config = dict(
    n_layer=25,
    n_kv_head=2,
    head_dim=64,
    norm='rmsnorm',
    norm_eps=1e-06,
    positions='alibi',
    tie_embeddings=True,
    optimizer='adamw',
    schedule='cos',
    final_lr_fraction=0.1,
    train_tokens=315100000,
    steps=10518,
)
Each number is 500 + 50 x the weight over the matrix's rms, rounded and kept within 0 to 999. Layers, rows and columns count from 0. Numbers have three digits each.

# down: layer 6 MLP down (transposed), 512x128, rms 0.201, rows 438-462, columns 0-127
# up: layer 6 MLP up, 512x128, rms 0.191, rows 439-462, columns 0-127
down438:506380598403444511544502472472531468503494518480489467482619546558418505494580533525482502518537414572505521519500421476494511544557533554486479590507481492470502462501465532442599540509432538501495497502475555510472575559503474517555509453487541571518494509420466605451443478578499455512489501569455499507504491446545552482583532481517549453458464491445517522437485506508458496553511
up439:570513445454573488434475555606403514462522540464442455472530558446476610451537551492620452574519534478496392469555469450426445622509523512503545525545605518553509512476520487436506473484517522544602576503504494465535465573492481419457450483417439478428575489542496361517419459487533357451502474482465486447469514439486454509438505542471527485519484484439494500473486580501522404529554
down439:491464529525475467529513524496421526478492536501489518531490508591463468477479470499444518465501521468523537571508451467534468502522551486561435476432446474444579530489469469505511447516534517544489465524486551527559549521482476516497466484599621422551503526531559478465447551461568555476481490491501419532515445482429545495542630462454501538544519513508439473497505502559533560540447
up440:484488492369576534476479492615437538558579463393477453509513537514455555499446486411483580480485639525582595473476482461414568415625473549517568352399545517553543498381365486493457472482503546490541480583497414496430452476533519409512525404465416463460670513448520435567519479524411510624521477451502505522438464556422480425387483553509533454526469549502478405471561571588599491588476
down440:437407451523478480430475503548442513430506434387469440432594499443455465498547573517536530391450444449572644502510491545447585548540474437518597603534498608579573375450525511425528428468456625478540512529500495464522397467509497407432511464595459441429526528543541476458600487485491530593544369500463470476439416460556488505607464530474463406427546541427516542511524541493537406492603
up441:430531460481564414491409503465545489483525477492471513482522498454476513483517568546466538411598509585445472523456573544494417506490519361554411460496475530482517532566382574458479475502516523492452499556504492488522536431506456489505464482430485557410447487467501496483481486616434513471534496488452452537464468514515487544450422527482463479455484542454560448564577500525487443495500
down441:472482517533497525460531531524460513491415436560540543522582509459502480464482511484502461598488490525479513482520561517586491491478475547478552548514586486480463533438474476465602504491559343481516448464482579535505498532542500487493512470495461459522515482512505538522560471434533489509516571543528442461528623516460503507536507499471494504574544510604466499477468503498498446520416
up442:496516524517523526508407461420549477438547456513536519427430551489459510513542605466526440500459498548628542490535481477385555442538441506570543385436506534572478422519501417550497456383513508542533471524545510512520402539433416461570490535565556527531524455513673477573504511458516384486478546562471456464443498495485562438464502450473441457514501564507510437546470557637457502515449
down442:496563500484457502444526449539435469504522474528562549407437546559524548504481563505514453498449485528529617530498503504458472498576487539533459465551498500504437519548499477576500525539527434503477597425579524491524497509525554476507505548511489482499456493629554473535498497558624472492508556502503376443436447367484581551483452515588388480522520491502447501536504524446450494563493
up443:494454530513589522522504524493502563446492488485457457535545598539459530584485602377536532410477449503484424459508570495530515508523552585533499514491533578592406413451491427473469514440487566466431436484597536443508510462496445520483445391553484522503557503464442540547524419475449437526527508504511497513553481466458511543474507469493539480482505422575469520473488567466526430472537
down443:514474524544466424451543488490545425509447497502544502463485539540503465528504494616454506433397569543504464475588451537470467530539567519489486471419481464459400507534554531470543571505481509479463520442461471488462456485421518494441505498547524554435488522463486556505485529524429524524585511535548489486550444504513473506442476523564534472430613580429457509488493437570500514471514
up444:619505489494560482574389425460441512483503429369436484601487439433518595493511565549559535509564464446570545453499444580501489481468445480520454513489460530557487475480496484521483458459495511417404412497482429560442506559506546620525603532456465478418466498442471516505562395565508475603531458526477428475553420604534542516466408528453453439520565562549522551513519512482599552496579
down444:615517565607537465526551513549514518534374494485403566533543444657571495496591499461482492541496534540563549511469378467427517576502551516549565460510507533585478486545501510508512492516421411546505594570455445496467481533437514497550497558585512462525439526560435481545490440439557504506569554409464521546523466539508420561580566484572461528456514579526534493529449461468453471490514
up445:589524444569543524492448562491383348466455492471454479556495507540556608506479475508504426531454539477501440554501533449472521526511515512598494498478532549569468491484461394426543479546479433406489469635617458563531497584449447546461504455431536416520505594530433464554533467448501550476520420371533491515466560568487492522491525549526419512485475501574557492585477542496532472503448
down445:448454530510479501550562471499440451542509455408498438441609537481608427435463478594515550508553542532500472574556478505491590482458507530471500589579580505485388538497590487471466503429448585442552565460507473456493507487479509501481546482443599518451577501452466606495526537473475454469523602524533510535436576456428493540570475522448437556534518506353473478469546455516468463525549
up446:478464499443505461482470454428513502466518402510456415443542516471536493521455509453491507534476530479530532544460546534455451493488428508507477554410431567490589394380480515554495446549508505373594457488475542535463467484500361529546481558468556524550493475559528556376482519579407500651580451497498614568563434554459488623533530519434446464530454547484370446433513506640587556501472
down446:511560507498492511364437441456480601488446494651537571502509451568464528512487502459529478490405478616429514469485476492485570510530540573385500526363466470537507629535477462559445561487504542421459431473475524519461507535409407381493498536499474552550533464422626526501461505470547448431546565494450532398553501510485440531517483546384470501497433480422490454432441481517435539457520
up447:507531478479531543515575457493451483465538430489521482489552500526536525523455537414486491421439483533513485502533492570437578580577403455475519496499455488520590450475543526556413435384521464500603498508526493569444510594453508537584528465524475522450614557518539402482446549560502410533465526509434505420393495560554439495489485540477448480537489561508504535464605551454494452454487
down447:546521554562531474527516525539564559473459565521518559550499547545443490490496490479463537472556479568463491502511556454497441487450415590484484474557481388492392414470487517444511462542503494531543527512475508539438487512585493486483416468447549457460477448426468443508452528481451473476511510510564506505543459392441532514458550490447497427523465477477442465502491471494567532485495
up448:566542398414550541586488543546447403439530540346440497503527560530505444578391392551490435489438479517453424605442537577467533562533519590504449475522558564479386590491514581564511496530525434455468427498469501431453464482463503437474372523513543611494543526498483471368388443476574505498504499557373504395448448581466569540544504558424622499392508411586460531540353567531459496480506
down448:585647576539483474439528516559430558625521465549430563511503525485559581529479401476514490396489476534445427454499449485515578516478577518459568564469498456517472572553548489546481517498415512482507418549437576421479622439446491439503665543497521486460462524506464508495513563538518490385538519580516521509448514540469534466537584498510520504456476568619579534520464498542475490532671
up449:564499470453529431534522571538457504484512499438511447539508504454424497575500442451542543532529480512507465514559437516458544471522491483511519477464526556549531531456459488483514472500598519493588438511532476463470433421482472424467462464610477473459565513479521479502533486514510403487503533451512574489513460442507457503449495518444473470532413470486500501571434543476515447473477
down449:548534468535483458558454606517522473507444485430513495485560482451512488494484466547501495584475487532534533511558530502421542463539553506478485490516506599489459494431494528468418432553610529478507488487492490467456502454508474484621505494560449468529596524499492495554487493538494472546534591483478545455513419518572490596518485552480422523440482449458514506462430508514551520403416
up450:438472418523572461587528537491518501464468429447506520499586437522471487519539546437536527514428486465535545519451436471509525534441548478516476565530523544557482404484540547537469496458507662483544575451463509426569447581534441497555520496513607521477507474573601532493482413424567455549512509533470467495418508494589506533516497494387487455458441481469578545476514484552550512488486
down450:525517531469505536500500501516557515493495577520551486450501449488514438521538553480616476568518505509449509503490474495530458522545514466436485543518520410505525434437450552544454525486495492561537531399401545484512487567498534485542555526513500531532508495460495550465459475493523549502507493511444473579473478494427566398554575566468566469488533468433472514503534419523496532459473
up451:586419518479516533502552611543498524524583446486452450521548567457403526552473475459581523493553477498557453451553590484451581500519477500676429572507598557531501474462384474454533485390535464487540511529480481486533446477496462472388531513527518509523501518511416482488433417517579518457461474540499481539505349431473516530491566509460548465553479500487446543516435580505542416514470
down451:551437471520571523490548519466547443542467459510520501408536547553446513492456500488472453537539381540460510472476532458460544496592484460474357481576517515551554522527463457530509482573496456444567472510508552462522482411479588578411419463466501468487480513572363432526421476521498599514471428468426470551574462466478578577554457524514517499545539519454576462526424463435434517475556
up452:595558492496486442499529565466469472476419475478558485445581460501545609521423458547508524446379472515483474633455510539484562521450418534490521508409540567633446601510436482364562474483525545497512561516465574556543413460568408463423468496456452483563481552465505404460496528470478450476553511501535470593479525545590475606519535534465538514486461527426598400454450530452596461590578
down452:431566514417509436551537584489504435502486527555523533506434432548546491514436505609483495463494512482526471444511520628517582600475554514507576467535533493557458437584437556531639509473493609564443572596482498592520549430393448490511536489532589617592425533445461516456605511494463552562472458569393552453476458434575478568550491499449514459499441520445499530463509514563515520537496
up453:555503466479561490508531598491499485433474474529491421566481481472499479503446435517479486493481564537493521520482451444488471481470480413534510396562586561464463528484453534516517465474607531593548469565440504496448497546508499364416425508474513508502526491429500532512583496537464458499491485514531464447520409438520455483422490483510460486522468499503498500534520520514466429573433
down453:506552440453636442456464608509492483570528522489656460479443468555471417414472441372487492369459540524470520451547451361373551544509573386485506451593518622522496509593528421616588471514620489584450539467437472383473496474543554461484417520604519431406569433472478461512450451400512441533517527647569523503529376429412489507451678581430589476578488401433499511725466488622515374636537
up454:494410422453532528498560577610470485480474478471461489494571435531455534590439482542577517469534554422489488512592516431467577506473389569627497384561499528535488473422520547431549456440454454596391469455468563557548500532455478529590399532477352454556503616522459413509504498515476517499512502427460473411540557472534461631474377506493575452447476546428552471527456569456583412593539
down454:428579498477605563557526565543527588548451628568518479520614478535515525531534495572452429388545547441454467484509473640488567564498498546564536494511469512502523566560459523493514459431398524497479479416497582580449505563549467453473489529422366436526452475483510503443441490477453567544595475510499533504477522562518569476536512526464564493381509617459558471444518410513514505541523
up455:565549400509520513501418533620501512494501496461517478571508370475444525589534474529552521495455530497478513462456446536473563540423493518569580479484461549486564493472466524514494467458563482548578511555503567501488464511492494480460425545612530454403553451489511416421481468473465423483501539480462527459471557570500460479519471531471495480576361485415513507637542517481472447548509
down455:556458435504575532538469496521506467501501518439594573341461482531541528505556403479480529549581525532403440475410513534507535534549553606498611459478410614544509505467543405578472553517489420431524529401386654477573516480472536536513534547515552501558564477538474565467513524522488413498555560455542516498474490451597580436567539415549484436404510478520479476495397574566464545582477
up456:568458397519506458543451451530486395552478494468458404564510475592425479498451583524482491559515473463564511640588497463480588572463426527565534438484541508525425449401449476446525414459485462386409474556524427482575510501477546503469353469545438419505552569579458479548494583501401508499493490353427518521569508412539480583560485455498520475495478492417562517500471516526539461479424
down456:471442581408451493497434457516482493508527457557404482416522562469462475510465481481507556470499498532457479513526529499513586490464552477513508517603450466474499535492424481544434533568458538470410469544464629490491504460428540535550507524482519555507463492474485480427427513546540479512493547558513592492599565544567493598491545525446485489394540531523542424462576560605443448480490
up457:564539437479514513521488519448500420476462447501455483626552492513453494589447577541509488428536434560516523493472446514483486522467567479516448436502525551529431508439480438482501478438555620447405497537506472480471458518556440429527528474462463483470521582527515508573473490546531430568543464443448460507422483432560480490501432519472503480587466542409530508508488541514625457487501
down457:501554403532557444502524518574523487416524520534559483454505540482441543568490573452609616504470512572491500496517509521354509413463482485594530386459552691501529503496468454507474401466496590516555461560459442471458483516497485543500523461520535488451608508551498452504484518497499414521455528413487471557434521496486440464471457482504565464484497511522480515527502550574545443450504
up458:577421523473510406513497557605496531497563485478401517483449490519444564520552588526504501407460516589434449445479461499427435514490521447568518487468526579529543399449467562421545464486551414578483481484454470545552399480529525534405502521550442498417515479522563535485509545538527508483467520517536530503530562581457473481374528501488538452594396514433394429521459504485542424527602
down458:523653529539405468475418522429515475554492545592496490442602461413503446543548516494434568387454528453478553567482458465670543538494545444506542474520470561487530529505509486540529495538422556442419428476517556432541575528528454473531487438411551453458522536434524411475499572465524475535469488471493527457332569566471462478556530514538445543455504495530500522442490518524514544524523
up459:434432482524597414524492459490505575467466502456461495494497514579547624545435447391480438516486491575487579512444575490397662503515526474524439523429455559576501517419542537554478482503532502455454517497504559511499444447448484529513538441604482524548462481413519450444590333561530485509520474523528434443513502560499394604509519519485392460443490447508599398493370550536546612511563
down459:401543534444454535564616563576515561469451548514463523525494542529506441516418550520448543604510551572449440573463434486479492480519547474517572553545460518454471473524588529520504479517426604526367579574488609559593476541478648432586503456521664511522450559442563504488519575417551534538474494494486441555475508600594360518425497448485491455485495459476488529520465494441431569557482
up460:543546543452499472521405444499491472369481540512413448562546420509490483539464469454557532468488510468523429598501524405469497494373580521526510513521575523632484555444433423457467455477565511441492558563550406501559562459463374522497444501495539457471521506436488474491506454459480494459504593407470538383498455504493405577450468518495470493520470441553512461475450481495505548415566
down460:570561485515515501533475464577459474449517458578488478493486432453559571486578396517524471592472521477461448569485496447561492457479463641469521497601553521502564490453560444507564473530443502491467534456506457560455507542482480519532429565529477466526471452462452432475545500475546563504492513468547508561562522507533525526503545491424499406490411508532589458456541440457513504453446
up461:509540420515545520576485508479526538511427541469531538542507422411553539572515527462551517415572495431491513522458553442545586535522540497541546549489486528511374610522535507536471457496561503511464505515542527430483465580518497553546526511499554504504469465468517571537508411454466540486480481452469520421471384511565543521476458510525452501492486481454497444625566493445487484538605
down461:521488518542386409470497556471538485468488508497519486413506584499515466423507520464509381530517456503442549544449519486480469504494541453497496477523486413433488438510455445524515511542494493509526510518491518567580488485519542500524460478511575492530476506522474446415506499531445496477528480513478497441576463476466499517454527538514486515503448556437500507508510540525468531503457
up462:468424434520549491491533467510484481464478452458543574479610488555469587478531523550514453550489474565511537453404568466419542571399435474522485541476495506542562516478461573545514455466573439594462515419564435428556501477498480487485452495547581534500476427482439471372497426561542345483470557427435555495499487510536387509558461475466438446433515620475522494513492520530528534475515
down462:429516471509467510571562462511490508524506588494465461482597539545557481512573539489537495496515472541590467529514509582483496480504529488581408487563538487438535480480523429555472630532464423497508478453565493523448547534489514450412457496502417584537481452485522514479478539469603431390514385581468479504521545453460582536461499460464589462457462537495494506536488392530511456533468